Part of a small language model's weights: gated attention, skips across layers.
Each number is 500 + 50 x the weight over its row's rms, rounded and kept within 0 to 999. Layers, rows and columns count from 0. Numbers have three digits each. The size before them is the row's rms in percent of the matrix's.

# layer 5 MLP up, 384x96, rms 0.178, rows 202-274, columns 0-95
110:570507456472510412615510448474503601455451447483529513446480493506453515491563546541431544567563529551419489441554424550533633447421540519606411443528500511542522442507554549538511499466548498476504446516519527556453484543474455596495446477601452549496502515505539541415461401488492483538
139:404585455474611516484497521458438482470575514492514502496446489559541595471534480556523513523532463489535559392430511595507460479431489444382500538508466510534443484494582371486562514620546485360517489446456505544450453459566447494465524530525464509490484459564514475485474550476451460548
104:538623504547413469486413503527471433508562479612487551544531471537398486527556404511518450499478452525495570519512560493542435500482551483470530522516588556487500506496549549579623464508458351523494448485445479519536449491566535525504437477463513525572480550524449452389504562492479467568
071:459573524482523516576506530494516469412500432511570455427557477389463518426472428577505505518427657525531529577447445525502456518444545538421565540526487447517429447472427460502562495501538508461496505415531501524498499488522542477560412467479495507563540538465496501540534551447400632447
101:544619492516499564511505568437525443493531508505501480483539525480491515557578451488467376552482466561477547530470523521472488516412532505498416409429469515544544571438479480524452416502572471459432448457479608495506595528607470543488605529482512519504521494480435446568592414580545452493
090:536520518503515521475457506429543429564562458500538475418579403458448518429450554565558573574565481542473492528455556598645577506473450536533499500472528462542516528544427521572417484506487511403493497519551493530419479595408477532498489565520506588464506444460588495468533486509477506569
105:447506542496377434466508439492453495507519521429407474523602486497457523555469530411508434400438501549495536548497516533443530546574447462402517490477506559465459418587490510631480428471509480503476503479558532412526484398530495508483523582512494522598506596457473419477548542511518530456
116:564473524572447477375609450473460463522432516425504481548505401633540448484552538577536470521476476497546475463421535465570551482519530493492474438471467499420536551478468510452594477582491431412567491501506555493569518502557541522438442496532584527530465498514480598473467604470471518513
096:517523501516468414619457500482495565487529582498554434595439449481423520478547481579500473531530467431474492468470503497594541508523556455453596453562477539562435466495572536421426459463513570565504561386518544554466533443491583550498513468421456544430555476503524531431535451497441520422
086:543461569487439520559446534543594593467518559435419486514530490490527571400576522436604466452492531509423515596501455549437563462521456546506474438475513529452516509497457353468542454484472508431530512552481529490480513497522537494464464503597517450507649491527501493438511406543539497557
094:471499503489562498537520563478493453530574515471486512485624608508492540513451354504512572606469442426503512615527505522476476487482511556408408512523541573424547463475517414438517511436493436458476430379517482469428573477509536485458555438549436505524492421517520535532514455532519478489
020:488539521512506508577450432569490503471439460407447547557497503423571509533513533477504578526537462447510470517510386471584402535524528561524459511535516493469551544408540472482506412414531399483477498536606444538567505542550498405580447421510527594539562522521509480415525530415509488463
086:497490478572477459449445516449484415528575445501603594564474442441465486430432478443613544499562516447559441559595491512576468494527509472495512456554592518540572557505527482526621520526497461501538521529412481442506487561476592501435443522523528430399513546575492510522531474546443522474
078:547530547530500470511473558490525559468502582459498472613503538562542468438458534612621516527574545400411584493501499498462488476458609537472475478452509459460580433471491541521457481456532478419582450495550551465584609462519505455583542472500434548465508449465457500524513564524552482572
115:486575465417404465532538597493522530423533461384533519526546557463641423536486590502555509541465492502566501541514518519478508438466495493447445498580554546486474455515568497517509485462452589514522545615427551428457555512473592515525484463495488403486508514558484557540507536405536440522
116:557465519442443425558584564457538595451584505458383433467583529527452596578483520483608462588516522487530464597483507516480543508468453554458441552524439484451489556513533426512522553515579550434457539480504508490478485470443450499538537548535475478519540416490560516434450549448414504554
104:573431595577380524490479473455483533496530492515378553547562426391524467537530551491438603550460502461515451503597456489479529449563495482483432432513418559539482533492497465459514510427409431488615501446512570503465527556512492547493457554485547491516531495447494452538513459466455538596
083:465565436480554498512520462455450485404516522474539502468592540432516511444488423467518485488517574493515479441446551421534522431518446526531471394535582521549522485565393572534539421515490435551485574585521596563504464487512548528570467543420498540448530516573553645500472511554525522449
071:464505443531525511516475571540516426534463548499481606421426505516477574479433424566492579537545620563468574472476458525568514482441431517443502577531557459498498506402516476488481533464485532509452509550512530501489472548626496509424538561508612525522585491422499406522527621535515489506
094:489439476491486527528474478559430535455443545491429564535501505551504466564455588486546467518464507522483531439487506496483433576520526608397577485472566519528519483466523593496416484437438448456538458410521543431624482485604476609522502514615521523535480472497561559463563455430486498570
082:535493504574473453516512498484436515539545548531561488525552513468479456559471541410492582478413549414499589467554487446500558519467517386514515461512465504402493471525552445556473413500417460509398506491502545430610385524500447429552504468502416564492537426588518552494572483526509575516
120:452455483488471428517540422550563557465531543533434535503475503506497531574386512547583542546548467492439476579499433539451575447448520523474461499444484521471463534480552466422501493505498389483524524435513559485532474583378531451556592529446590485459424428541556514427545509558395540507
111:527615496518509389519577462469446477481488476501485500487497472561360444555402577564585429561475587484488534496475514559532516486500552423544506440490469516458531467490455544491553584452473468585501440467575454547529456444489416554547519538497450568498467464502564484497543458496479497646
105:462467535507434410418585469453562465447538590557471480541568452634580482514485530575469494431510500498507579538429460476447546532376582476547454475516510455458479456512542542532461467436499532467581507473465533530537431496537551483465567507584508385434528538537482455563476433477506512555
114:426563578469533481492467526434510603491588535560491513581462564561500571541473472427550506548458570530543491572556587571457435523504456518448465522514466494565470590417531441436443446451582556466550437523471561559491463488507479555539565514523522465465472436430501455587508464543608500520
070:545500451430569509445515472471446509441482491481562443596473513457523465444396415505481532428503388478514472610538543459526592465498492429536541466573478574536565443523414473502558526462452564484441431465487481475534518567423571519478480531522507436485558476458413470408520551559420471451
125:488549542535492488507526444460466567484575523481582409523596478497523534494457518480445481415559495509565401478453459554505522544521494491488465419497532426592382444499491531526431461528460500400412485479445426477591534528467526543447536461548475481554422445543493583503554651492495524525
090:553490521441461533541480525534545416494575575559422447568464463507558487563488490483531486465571476520533506513456538607537410465509560505471462529399533534447494529519546495559491530445593429463408417453540414523582559473496552562537565485500427514508540490456375493430478519462490420579
119:470540549550478453563464625591577533573559471534537570570475568436504548546456473492553549525542530459612434516523485494531463548480544493535487491459523479461552461574518534455489473515466523409456581481424451545537440466534609474533516537487488427530483398557493522518549492590450585419
112:607514497398467490456536442466533529553476515607516449493522364483482518456566530453502440463481546532565479471454425595592503510622506457489494458461461579474495466524431484533426456485589430493536466423450476504570556438484449535466537488464475493409511525412476528413512493523496554544
074:353484400462544550450577446515565496423536569486539443523531481536576519506582527544682594531558535447466457518464466555554529512538554539508498508526506461494429505423563498488500480476573561498525532460496561430562488489527436474468575488481514468446527544528436438467547445482502517557
034:502540444441504472512426581490557552528444564458474517550432537512496485458525483415513443538498456519477514383463452458552495480486528455532526574587420527532538487458569414574416451445635486498563524537446448539534447493487514538516606467514602470468422508456489503514437530570397548485
065:522412531554405448455529440562469454490481534446515462485561455563528580505494408471447485472370507488502413471575396545477505522446432530470396458491495530500575491498455499491456608512491515466535469441590603468522484433479462473437551560530503544508482569467431570488420537487523434492
123:447550449535459476460620463418463483435521506437475595552594472520593449515455520546528480443527561438531546524434590460437478537506478432512421446665491415529442456469508562490506462476522476508556481480473487527543461500546430535527503517538472457494494558522458484586530391520509414486
104:454432570502388510488502515481397590494531545575502536506468518545552500466560465419524501488512437507548547502602509520439561446512496454524526462382569571494574520538505495454492434443485489474559442504587492525486471507526520598453452519582593513562501513518478553529470584360485430466
093:471533487478452444458591508509472616551554555504475489555552509469570494439448434499532479447437386459524556460475553442484460489432540547452504425527539433525419560462468644476520506543501474468485555437415563532558489540426542608499517385503548543517535487545467443500522520549468542545
111:578550466485549466563560494487499489404485568467506423563548526437472525436564504457438516488427547533506524514446478500609492464660506529500423444513486390558537454576424494500517520489518590523458580457504520481463537423461464443487558551436451500485460470507376459518555462469463438500
081:537505544451494501566494464584493501507538598583467509388434530467502468504534495530492488527408520508495450411561437560454486440424524397537557504499509528527555470410455560461593484543486458509502506374556448507525504477536475574503524439487493413625516404418425495488487560468464519470
090:530500526477536498489491517530496489446536471591432495525519499479491481462515562492487559478497488575391403531520489487544545418550503488510437510566494533498451557484447498558500513402543510399500567421492470523542564520464556495555433539550578416517440559507472525526580528491714528408
092:663495495521513521389459508537485598564557510473590510467544504547576475508533543528578611556523480518500557493543449471529553450492469450458476477417510525541478591563446490514565514444459485527454519535477443465537401473447432570529529532445568509535495481568592534499577428450536459511
084:574544452524493497566584506475554542519555552462484446406534493466473561525540464538614417428433514503485505528559476620489524487549442526537445594514431519511444429509460447495415459544519473580456457459452502494435563499572499485453553520454529474534508459517350553458485572484407495503
085:557457521512529524533539574518487639534548459536373557547473443444438458503447515551547522529515553518599539515457416490459471514523529561480500425532434458493477594560446531508503542520542427464530504483405569492521494507481477485575448445484486574539545516490570572495550441575469642544
099:473536586568442509475509422440386416509525604469490568509421433484620547500563473518515515475523413492524598517573482460548506469510484451438454486467522401479503576556499463501530556496504498487571508552472582534607558518438508506484558514532555531495514508583547507445515419479498527391
121:535467503598498457518500513500473517577499492437328468591496572433449529473479517492527501462439503501545448608477581512513522491400510479467511457502497458503517495416458415466434513517587498449383544433496478426547557444522554554481446541538513526457500531500513525430542557616499517586
082:523580521591523517376416468464531580576603552469504538500510571505555467594596522498522487407537477561556503486469538468491526552480506425447530535585491606531518545391506424485452452498499453428487506470497538533458493563518527460553487538486416472471491479553511454503497522549469397406
095:546468467464484444496449471460497562453433527465509507511524504424551570496469490437580424447393425563447540412491466516526571537430574501570495452525431412475475559456509401466552562522486499464502466540468636414490463576495401480503469507475494494553449443502540518457576423490418494475
105:526560515500489442509562467503527423593446512374461484559537460420579540482536442583513435544544528478572499474482490450444445561522472432567462455521465534496404462527559526581503459424448497522552526453370506567404386500457475547531494492499511564423494458485415482508551495523549484472
098:567533435470511463413522456454540488532462461547562499425569479489508528450553539507568467477511582481530511488489515498443411522480506422567515458486593525500552471477464514485395501475542565653532502531480413525595442624479510525478435554505517510466473569453432542382542475516545437441
096:540583472403468519490569425470406552568500523546527481643491481463516587504462454492439481571525508478548485477544492496543501498467496454503569489511450539531563515562486556564535478539407574506578478590539442511492461404503438534410580369499489594495471517522445477483576514480465515550
144:618525463497558382515522429500483552438539588504495483546472462536473532490542419551497435429492457532532561523532560475469391514436464494613521480454507527534528505475519533564516515418519478593467436458471479433501558451543531502501553446524429468449443463536538530443540607577577604492
118:537564452470521420488539470447496560578466529468455503522547525468466544524501515468482460521476424582515595401582548550526464544450553450517515478505498446567616588509467482560572492481535509442500502548601621439543551495528417552520451456499540457548598485502582564489455581434480508459
092:481469412559405539550500467556456508463365561458512521544584386499495501537453562481565530531517537462447509489484574559473458571476470468480502389488459549431524417671542501515476468538558553473519532539480486491487525498444505547541460445540463580470476471525473447402544475430475474474
098:532472569419507414533476484460465477450616546513444533568482454543485524516486519548531485591613443525522536554509563372410438457502518407453567468438495483477490485565470441476484470464453489396524448490426510572451575514495459448485479514549597505489526419505576455480478427503517424521
105:529444490509554455435511397416440554522500496403505487652466547562431448470503558473449441552594502484430548582436548502470474493540510483470548545498539481474547530502443459512474541504462448482445506477490530521418502494553475444615487493495485575524518513509468499419583589523458500354
093:521512527480480433550516386528455479440458516447511478341546399441457582534565575508517480464505511485422542501468477471509502505419528534528555521572519504536565536540506522582564513500535438502534455515520583472526517508540441604523485497577382544537506509525481645471441432470454455489
087:542449515566517464461532548418549439550394484433436528590549482534500514477533482516587433464503512515470553494538485491544548496404467541542591576550529641531469483546444506427478587516540478632435444424527414547440450436511510466454470484424507437526552472479498548497471493517505480457
095:424505457482542574450534505562429520446551524419565515477504504497539435442407541517496583528501544572530518582439495488500517545487529538518510454566488507580618379487412542420427488391442459492491528437566542476553387533507459535441469449535456492449463463487476541458590507531499487455
104:516530451407468470453428469542519466594563423557464470485530544433442453535492550439450501473456480471513544521443585538430499447402470521560487437510567534428442440473593407533408489514474444543497525468423490545482583546509502489543494432555496437500428446560525496434547540500563536389
100:540561495552378500442477410519449565562452517518540530484473457575529522442495477486548526433515500501570484551519509461497510495520442526547447457557392476464416507506488429480458498499437586606473508424596408434590433603546445483530511447502583534490464527470431572506520516528520459420
092:506624532520418478520532464483532460445546531476528518525552478455524486492518414505506487617466481485399480525501393437492442537514556493484455539514507488444478546413546562498459530577408508480567501469552442523557423525547530525476576447436445590511476445397413384519438476557486511447
046:498422505549426484598523567482572576543491513488413559561499550478560452519445565496520554553542437503572397518583458514488516389475446452555420507465565473461530476519563573491527429571496480550504517516566446554558489443515497554454480524416486508470508447399575517443534451526468408469
093:494511547410392474502497499505555454541535426607451527470475474468484465578478521510468506527532387540487467507541566542460466451443474456548382472490437562486499515559464470459652443429509530427557549496419489510546543556535572556440511491545475578525422483477528562525493477476559585443
071:584532426485415496537531508530586503506548513443417489509476495528500549421470401554445495534505471489531496569532486464527493546495585463546535500518568518392614456535413527479560570524612472449449538540420468481537558463558533488467428507516458568501521540570498590427453494601571467471
086:531439504564615471489498447553592500503554527558453481532448478589511562524465442445532515482489455360422447505550504474474548425561472518506452425542580504467445458512566473453615465452428529447553538516493454565485473522548566499527533578517485519437461426483374511453424521504507458488
122:511445542518571498558492485546477540468489537473508484638568511499484497385527441488508582495488530584447483479534490385582467428471541564462413445584522470569503512511572584422593475424489469472486466542428507463444473470505489439525477466585409474571508485521421512545496550536490412468
096:571488495512530402630430488561419560470516532415519590432512485482554498563588569602566507493496600501463456517483438472543506478533515507471499507517482471520480440480568519519487535502525529409561432488432522617461493479526518559580449499501509553475498447599539498500436430560411492564
098:613445505498446401594495516536553513447451522461473465487529440455494444524466544408492431552449544457420530534564459562459497544519563541447462497466512552443506555445618497447474506492504522511522576414489497579457529472459421564552492565570468555500500386545444447445458547456511428447
099:522571550445523400550477566506509520424543540538576472534438487461417524428544470479464545487550531559475494498474484374514558460493526538587497463520492512568462477508471576493528521521472474508549534532443537592483506413467447535542580429329384548473432562465532524510547545501530449481
102:514449484465432528521517516407448546492500530463582525462454432514515452463466540534577456539520538522547589507450421501541475507545462534435561518433534459480482492509412495510468491632431566424498467539556508444433527462584512457448536447502458472538507341441393417452450549487514562528
113:550501490441448431501435465503496515491401482587487542509442450430544539443567597414572531501541511573485579477481518442369391534428468532579537497488552527504492482484476549461540458510493498441526593563468561534483562451419463457547450450545504536564578468494577503427535491532489438452
088:391516472538414540515590554458516497443513487533550562537432515426536609487467511537515552575452615478498535511494476492481434524499517452462557457460503568398469486566524582443442452525495476485511501492533515583484449428502487550449462409588513594426434504577501546574517483501537567575
114:492539458472456463575522404384488567475559540399459512568516565522511487500474522552453519564516486516514537508501460510507553579584525530555410492554481436374496542469498591471450543562455527459567516437415385446412426435443472546478528471484588479518496505483488542440484482558513454542
024:445506487512548442589481467591472540406540484435458522548527489417533454502492605472411540431459504481414593462452404518540532523541496543538460477519515519469548525505470432578541475465539488369435439535478530504542483434486585531500482596439541547393520538471510554448480478463583462526
# layer 5 MLP down (transposed), 384x96, rms 0.043, rows 202-273, columns 0-95
111:551597445392556454495518497459557470440638502497502523544552548451554524489586517496539448474486491490460540530510531394534555548497551484556516525588534466531490556567487561541574469483491546425447594521486410479435504463493473535459509478491593574613513542521518560497450456533466385496
153:594430527568479554431528436425510461557491471415445559562507691583520552563499448473466447510479454449516491433502477541492541579479464515494484577460438454472462535544485496578447498526463451452522487478445457499536461560454433530489520535581417527530447486508524436442514550587528451552
109:596534546498443435478455521431457499524436487537461524446419407451533389571471452470512410550546556610504541496470578546439474505473560555511503491519538532377535559515516513590442509425506427484529543435517463574547498567485464509499452450533613461460439507485497546461453496492578461474
073:449527550472465516534525467529482499470490408566500426494480543478492428451482409470425463527416454453541368421517432519413505517555493529379515438471504453507458441519500429533542525483448400513554485496514496485488520471574427530417543604478471515535524503422492516602468599475427448549
094:464551558482455534483474425612529543465505538532516482440498532446436560512595506477514398539527476500499530473555536598479529528527472456509458495438488546546508460570410568529461427550488500509578601441477482375521465468413458428491427470438455574543510498480595447502526549533404569517
088:555512392478446521602500456554502451411643516468506499505515427490463537560447486476428521461464479525487443511523547536522491511448416525579505485595486416543486490523513484523542579531473537511521471385484438487504453402524473520595487469583570538538466510490608537502491471383507417502
100:399490443519527558436527522549473443535571532466510532551491524534548586422532579550539475456504462510438499439476532449522482510495468607447488471569492412570563509429397493509514477534491507411516445668535495547459374461516469559523552497470470504536499525477495587525464538541569558540
132:557491462501453484487540433505511589504416478507411403410482525465531410492453502482513488438475440488545451586531530533494582420517552368540524544460436526496484464452512548509521482434470487586461556385603493532501566470451538449497445504412585452448487463534568535453519513558484549454
091:406437472522526439491493563568485435438489427536533489477539469430377445440576556532540539508411465444466544433491534473450506514505505464471440491502481431642504505491445497462509544429550572460505486392447461455403430536586459523487530575472432552531476468521493534496547484556437518567
092:527565474397499484480517496506559446456608528496468501455509483504567545401558556509498497400571454500449444542474494459521441488585397495506516506514576490444421542518555465506467458449529581511460550597462542541470493512552492448445488488547475473550545371511515522502576416438536510640
088:502480528521592547554467505509516543529528516383453551588447536431492494475479484517462476461433513508518434434541511528501574489563548549462505488582382565471605426475536512523495507513501609512578590533536517468474516483433605492440511555472490463479478531559537456435402609582572490494
019:468437430569513438571556456499620471488509429596483494449500551499512528398411524543476441515461416465502533422502563565535560478584534476500522608492558399606459503426485462478557499438521583499462466491504516445394456506472508458512516445452577530490536478447473504500499492436526436472
088:537503434563467500497554446578398579448558482601589465585492498485466520471574415519480499457557479521543514596521475416473562504580497539548474523514440519485601506483448392446555477443451430485509485524528495465535517621478540585467534450518540474428547512464553499563431561525535535527
075:533447408534469482451428431500481578490517463608545428483526513464481426467603527512497527460544545460433520471506618391438420621526494530460580543453485523519476417442529505544434495516543523423431444566502489456507528510519550502562507507574480500532538460480499497501399593526537517429
121:393645543508525578522545478553560525538564452524514425464480557589412460497553505367487377539470494465558443572592541498481533477459502458506433493527496496480500490491496431372488499567466555407505534473516550552509501488489496524484498547529538448408486455468511510534519439557540548524
134:524460540505501502396539530570408486492577441504444503580407521443520480476507520480571415484507499520550450479534523573524479429508548510440499437515556560570463547511552492485480465410423452451450487579562484434484488393498523452405490525487526587431581385463548452451457476511458490587
096:471525533577557558569504398486441412466575479569480534397537490544422571414510497554518457488541481453510470547475417499522503586479447498492463522594497412489519496593507496569486545563567538476536523532514521457503465491523432452516626417439462453452492558530549547483486400458468508583
088:474496476508519562525466472490414571532500511494530420483469568452479535470580477535545529552471484452447433589578386493496527537505489517494500511502423484533487519474564485570376499342545556414599578500502516513456524431533500592448517569498537469533537451521526636523454442467495486478
069:536511480520546505505433458427541559501423429407406611442487449390535477607545470538447534452481507480460446461560496532426441565568484615512393555473486483494467504487504553484491545497452440516496544482516530514478440570508529518478371479506433452568506555419591523467483496512493479538
101:549528478511547556564492473624397478480502481501619528461488568523531434498477547550463505489491495491481381476465464452536506497435449525515534499411462477466436460574419570528494500456441518512539446472466547559519503596513517449437529503539408425454433447634525597537474524433507472439
093:493447592493510491543546477496558392542531506574503483443567588641528501545597461496487572457433552523465497419536463451545474473553478463507527458466556447471537451553508450524469553513454545497462419495474503485458479515421482459431462518440473579532559495426433405567466458600574553537
112:541487585501504519494481444464518427511462558385443388562454542587539502375479529517575503518517508512509460518536450542412475507502574497502529485523450549542476520440570530595470537451463470462530492493458491552496447483383434419467489522546491422475500429463488575585550431575471525604
111:430520534541503528476439554500466521367505507509553502506485390413545501485470555575528505533580580456400538462405577517500560514528509469411605496448564501478413432479493459441535538540500499402479494550540405556468543523498573516515520458439534504435529507545510444491572462493566554560
107:517508424495484460470610511560566454535580525437497447616468466533493455465418473489519581630473497430431554438512510557523548557452538535463579541530488472474519425551476498497497585473546537532507454550519544555476419419513494511482557606418464551476533474461447514534438443533570511418
110:549494505514493509471494401400567493595432488478494473429512428561569462424573480442496425484485535561536489397478536565433477573609473589439474565491470480480471523450470541578456452479499398530489519443546472501496521486498505520448504480448493364489534433475505584612474462528498456499
071:558495501488481580465479556536458454438447463567530583505384505447546565531477469552624444430594542503532512511436575503532533482515450498466497533533497507463586418504502445555548427410499424551513541542535438515524461547510586551571510489537490482534553574534538380483417483445500570505
124:399563553487487517471538499504479509547581495481507543497482531533541496608543398482497454510559488442542596548539489598411416563459425470585440568494478421514483459484528524487511437577485477477489520389611525575481525438550546453530566576523563484501507483517575555598503474446489517486
078:546534609454458471463449413517448516484463477508504462526567516412515508501557510514430538484577508418518525379382545494501489544512550583464451630562481414496493505452502486485485463485451482485512450444479497493564452523449511525502466444453553521536488578551525587481418424496510344519
107:465529459533464502524415498657531448470480434451594460583576442497497525504528544603462439389462498583476535538510512470535584478408424508460535467504432557406484570466495529466526468500525542564453499465455517473521521528457483445589440446525474565467583450515553455522484571503464474450
117:460394612546550610521426481467460486450546517531542597576511511581525588539483505431493537592521556447498516551502543524503536441469540466512475556527538490529454449581519506462501484500447467443490563421477454478508481454471533459447525506421472391443417492530566440575587502470485603478
068:529448613539435502562464574617524560575498446486453541563492479453467493530557480486527495506477519415546500462552513544368457507511539421614590526389488451507576472545495480513523487373490487527449519489467599508518489502417488440442480535500451435462516481522511531518542484427554571505
036:466508532542543637536404516495468566479545537458548492516557495526514455544456468500471476497542482461454512568565543451429460567521489538503461446567452435485504467408507571468516381570524571515577451440444611508497548499542552444495563489436526642453524549534536457531545471429544450478
060:590455484492580488532526570508535485597509496403560510412514442515431447569417520450507492512479523491620423473454423549435514486472496548508446471520508503465444482492552532586450529553495451492518415492569466621584494477478474523577505535486494543494389521524460487571432450414530420482
116:408607505490409442535554419545541476519507550493587414553466490494461540460509502541473449488581576547507503512547485519543396517442536473459549500526556535521526468580518580499559561569580504528472450570482501456556427411454432584455439418494476513581481514410488546482449529537447540462
100:491462523542589537501534419497417461478523475534493550549482528520539433495562545514504453465519489460502484532521483446477535535446450597560507500428424427625532439561484566506558508463434434600496473571539534529528511522395425525462493535433354476487557468511610538493432461444459513452
102:474403566535483511451511568437563516455397455452443493497489518572403451497454475420467542542578432490479531518450527521502503419519584473584485479469522563567478473516557507505551438441519540504482594483499439482552551469521508462468444593589409492486459611531494455444475625516455519454
112:348451404481420495512458534584520426549509538503571560439422479413504495531517479514541525439491511464503575517493484433488504500520490480503426520612508576442440466554480533501559455473512530448649521532460436512526508462438547473612455466568490467483549542488481555562501510506590438521
090:445543483567501589511525451426443507468471462537431511398549527614582413529562500512508443500465542462418423532540572516451572491477537445422488533539494530579488449486471587525549469468529459561410563500544490559515450488492530413521506584463480544558553445436539470508555443397469541503
088:497503487539407429475488470510425423443402501449500542530508520479493472537463478563539469576463455525430467498541527516556469605439447471552489512426548482496538513518578627459435384466524520487446500552455578491499490499538573472448397461532514593521492576521404464407514476456486421555
098:619550487467484543480431500463667514519474525442484422410411474549427520502480481548475563525460480491546494475486535540521457589517466510597503545469595478486463492513470484556534563425565554551508452499563418481545538415492487526476594578544527602502496437453551499523485462437441524494
081:501525586514543591503459535500538505506493509481445498486519469491427461449549547370493539598498451547492456468476512484479407464532552442498471524521526545442562548516482488551455442456516451546535502383490503495415544427401546483493516523469451525415521574395574477555612382515499586521
081:453580390517530445611457537512525472475492473457546530525529556516533498507439521528385584490477511410540531455410554491569386530616481604496543501531415450477524484447536512546544605531477536515491478582515511525510538528544481546618523515506511436495568497574479468535513554496514577499
112:536540427502515587586489391588478474545495490552600448456505499553523410418465478496496544512439406449442531457508525520571573524472472475461544536486466453482472476468523508496505440462482394479462479568534462627447557613465597513482494453504566521468521446517543527459531581560462458433
114:522443412471491457521506554519536477510524438567493365525557592467463468436523498606576508497444458485494503511545602571520491466481489462464517493413464523510633437437521492392497492444580451537473460478519524513507526485476447481518459579454633558516528422485533524457533478521516481615
088:474425474405513565477494479535569576522473552512421555413503469511494523394423503504460549511576484473543461504388475528533537482504442424551596478423542562543500389556467430531535572560513444453457446557475566474556464504513573497507437491523472576479456538470563521412524513520480549589
097:564540495516564548472603580491483567462532555454412498487444482538494366565463553520522518450461561542504466549444531523423487452526449445485526493378478544466543524530428545460472477543606524463452541377494520546428426479619519463522567478464471510514518527515410492548447507539533453525
101:572507397538470513447543420472576466493483530511480516459579571492512526570594460427444514512495536473474475588510461475471365513492514499580572520504545584444448487463455552545567511547479439459522546476425503635471557521487573440483534570489570474567561577512415429519503476526497482470
094:466426520508526515453499466519504492433476578248483531594440495475507512522445480549562455504498485467477469537413457467555499540513515402505482524507492637527508544484497453505488554514510508481480497478474492570495455395495473507503428504528580533490527404460501477489547568616544517512
095:432430516526453508492520540541585442380492393417522552516556466521466531497477504473494520520428510457511533513527463663434395469557455543367420558490544550493551492521452497499441469505457468455427496552530411570450536520479498553526496508591562550503522548515460492425547471504466530487
128:468470538576510487505562496500427473540485485533516521542485395531454528467521475556562648473437483494585481571618433500448516503450465528530515502576460462506424466498463554504511528409456488595384459514544531571551390451512481479521540438440509488419519485418550588548512532560499526530
099:493549546561482551511466504412525528496457522403416493521551425494483505533378516429507522489451492479463383491464433453394542480565428469448532443463465530523454556503475516545446542506545474436540516506562549423422492454525466523548502539539397562465559380489476487440550455391539484460
088:429473531542551571476561606497529527456438554460519517474593544460463482466574508547491545448563446446422610433528506586547515530442549598456481606533526516592466476459442515496523524421454469492456503548413501554483447578574516499525565449467535538472463482525559530563529490433588490524
120:486459535501515485505503431456467520512503556493408527513490470502583421636462549520486609494573568434517629554402518379458498506470542502487537494510517543490398465537469493522375457455477450499458539455444547497558507418537466539461486431464471451417535532566479487528455487486469548425
115:445585452542499535495468547483429510505545510568578496560551510544449513527455556530567484494504568444369519461559535538564414450526535394476458499606483436539468482508514515540485582518573541488451537581467537501453573539475557527451499499390509533382511565409462554461482523456430489475
094:537535518359520477528530562624522567476536517567410500522461549548525425560512464544486517454512508580422427480537496455489516519538471549551536593535510485476473568466542580516526558514489590526556517509469510469399588452542428530449545574494443492474520431545535513470386437475414495525
082:509565535478476462432546566538598513480488513444530522435594539497513460559561473551435486466497482487568512525491490489521521407440515477486435445492524488495524329486404416415552446525452557514522536395557441443520522534592474447499575501474575503500442579441507549545516454474537589501
101:522435512444446457585456431542474445575432485546556474467495473503501537461497480492466562488593541488412500480523502516441500484371565508524634512563558528500483537511522460520433531399468508576465484501548531530509494510508601547397496422553517406404475494563510539507411515399495547492
093:470562452453408457486466539392521496523509517442409547536501453485491556516575464501531429473493602488579575518492495505592527440452563536491470459544492501443436566482570509522444585412490487434455478466493531491528507551540542497457589500557609443374508456449476536509496600521581546527
106:504479512477533511553514493542432505379603517454472460575520513507556502440448519457384451573520463486522500530476507537629458472558506562501419611432501522519511504494467446465487487476433524481487423535500546499448533555374461464525431396600481458458514514512555516563550458529503572589
091:462498408455494597499481483558606493544418450525445517498534573438514464528478508499444547443547390482466468515474437540514550484408518530530604474459557580588477553521516597519492476485460588500456587435499478492517570462523529491456463494476582573498489446458548479485603512472426557406
041:475617495470545519450551430498533529560504546464489457493558480509469491471520469517486539509502534527498392478467445508451575455458467517450549492467518438494430524400454542592469527447480403467414496603532487485518513589561468460513576614437563509574556562467412498553517444511582402546
085:433481445529473587419545443440455410484488521391507569456567543480580558631485535532539584490402548542443477531555525579459462539528387476394553528526503477487401561494440506546480444520545524494510494615511485527490502492460507455518487479479454519436464540558505478454470439461486545478
075:466555438512557584558522534510467495652530523403569590515460528529521507470464504517524509487474524525539471445463535537525518441566502544470600445582532410425461472535466469564508505471440460534499552633506548514497486516495472459564571516517562471484435413572482456431409544484570511418
084:507530460529498556443483528379462415425398491401427426387483544505544436490473518433546429555541520497532464552481481520446583477563463577467465488531529521456490462498454572576508477484506461582515528461557430591542549551408497528412451490505482498515465498508542405405495470472492472449
121:533521506579357546448389534531517497568501482473452427474426495512465505540478477541372586559563401443522426520474558471508497587537490391532505462475445528497521507435552464552492468508539552444520461517488468634531395462556501507510545571491494488533481530506437551470554486522521547550
098:537542546395536450515573519553547537317529459580584494530404534546488508555463506543498493482513504549500451490555515496478481465505510500554513568463469536447453558552526545481542550420537616474373485563444471449499490575543482488578522448463457452502534402550436541479460483500455544523
116:437472432495551524465500478480539530517518449515552524511513493425420543559611478530458560543564584418460516463486470564474484547499470509503561461492617445585398452529512571553429504454396434478459507597485462509536448553530648566521508483518470477505554467435449484483455553563458464533
102:474563457556505499499474529495495486347418410569515432462518474366474542425558546474445413516410521511585572476500477588596522508487476497453489432507486558548513486475494462500481545500438436543502560409565480466507526568554611502457535520424496534556485471534559524495487557565468509513
103:520423430456451557499507436513438541497534433441450428443527528485553442516462498520595425491433511402464429433486604542441479523523409472461481509439492550483533519474601543508436528534474401524420483528492460520513642512530542524515547523573494554541505572502452436455556513573480493579
129:439562596538391549454482458423522502401513514552464502543383472509547535491562536537497459520567485436549457519525453549493506411467608392501540543511536460508410530535507454482556591466486458513489507478436448477526576531492575526403599449395503476448458470552486485543517492518449511505
089:466569443569436504426486536554412556505533503516412462398440490399518398577478551551572486515500496504547488527550498504391477545518533629573504498522483497510501451537486594592543455492430468464521469537510554542499528507437579537520551424540479553466487525520520554559493589590547483482
115:429542535398478503544505488544479564485479464542414371416502562453505454526484624479515505391449465501466500434496449519464468488618622569491550538481546521493502458516482445534597529508441512382496576473477491457449528539539507473480567448471506563563573438491508502488518486581464506474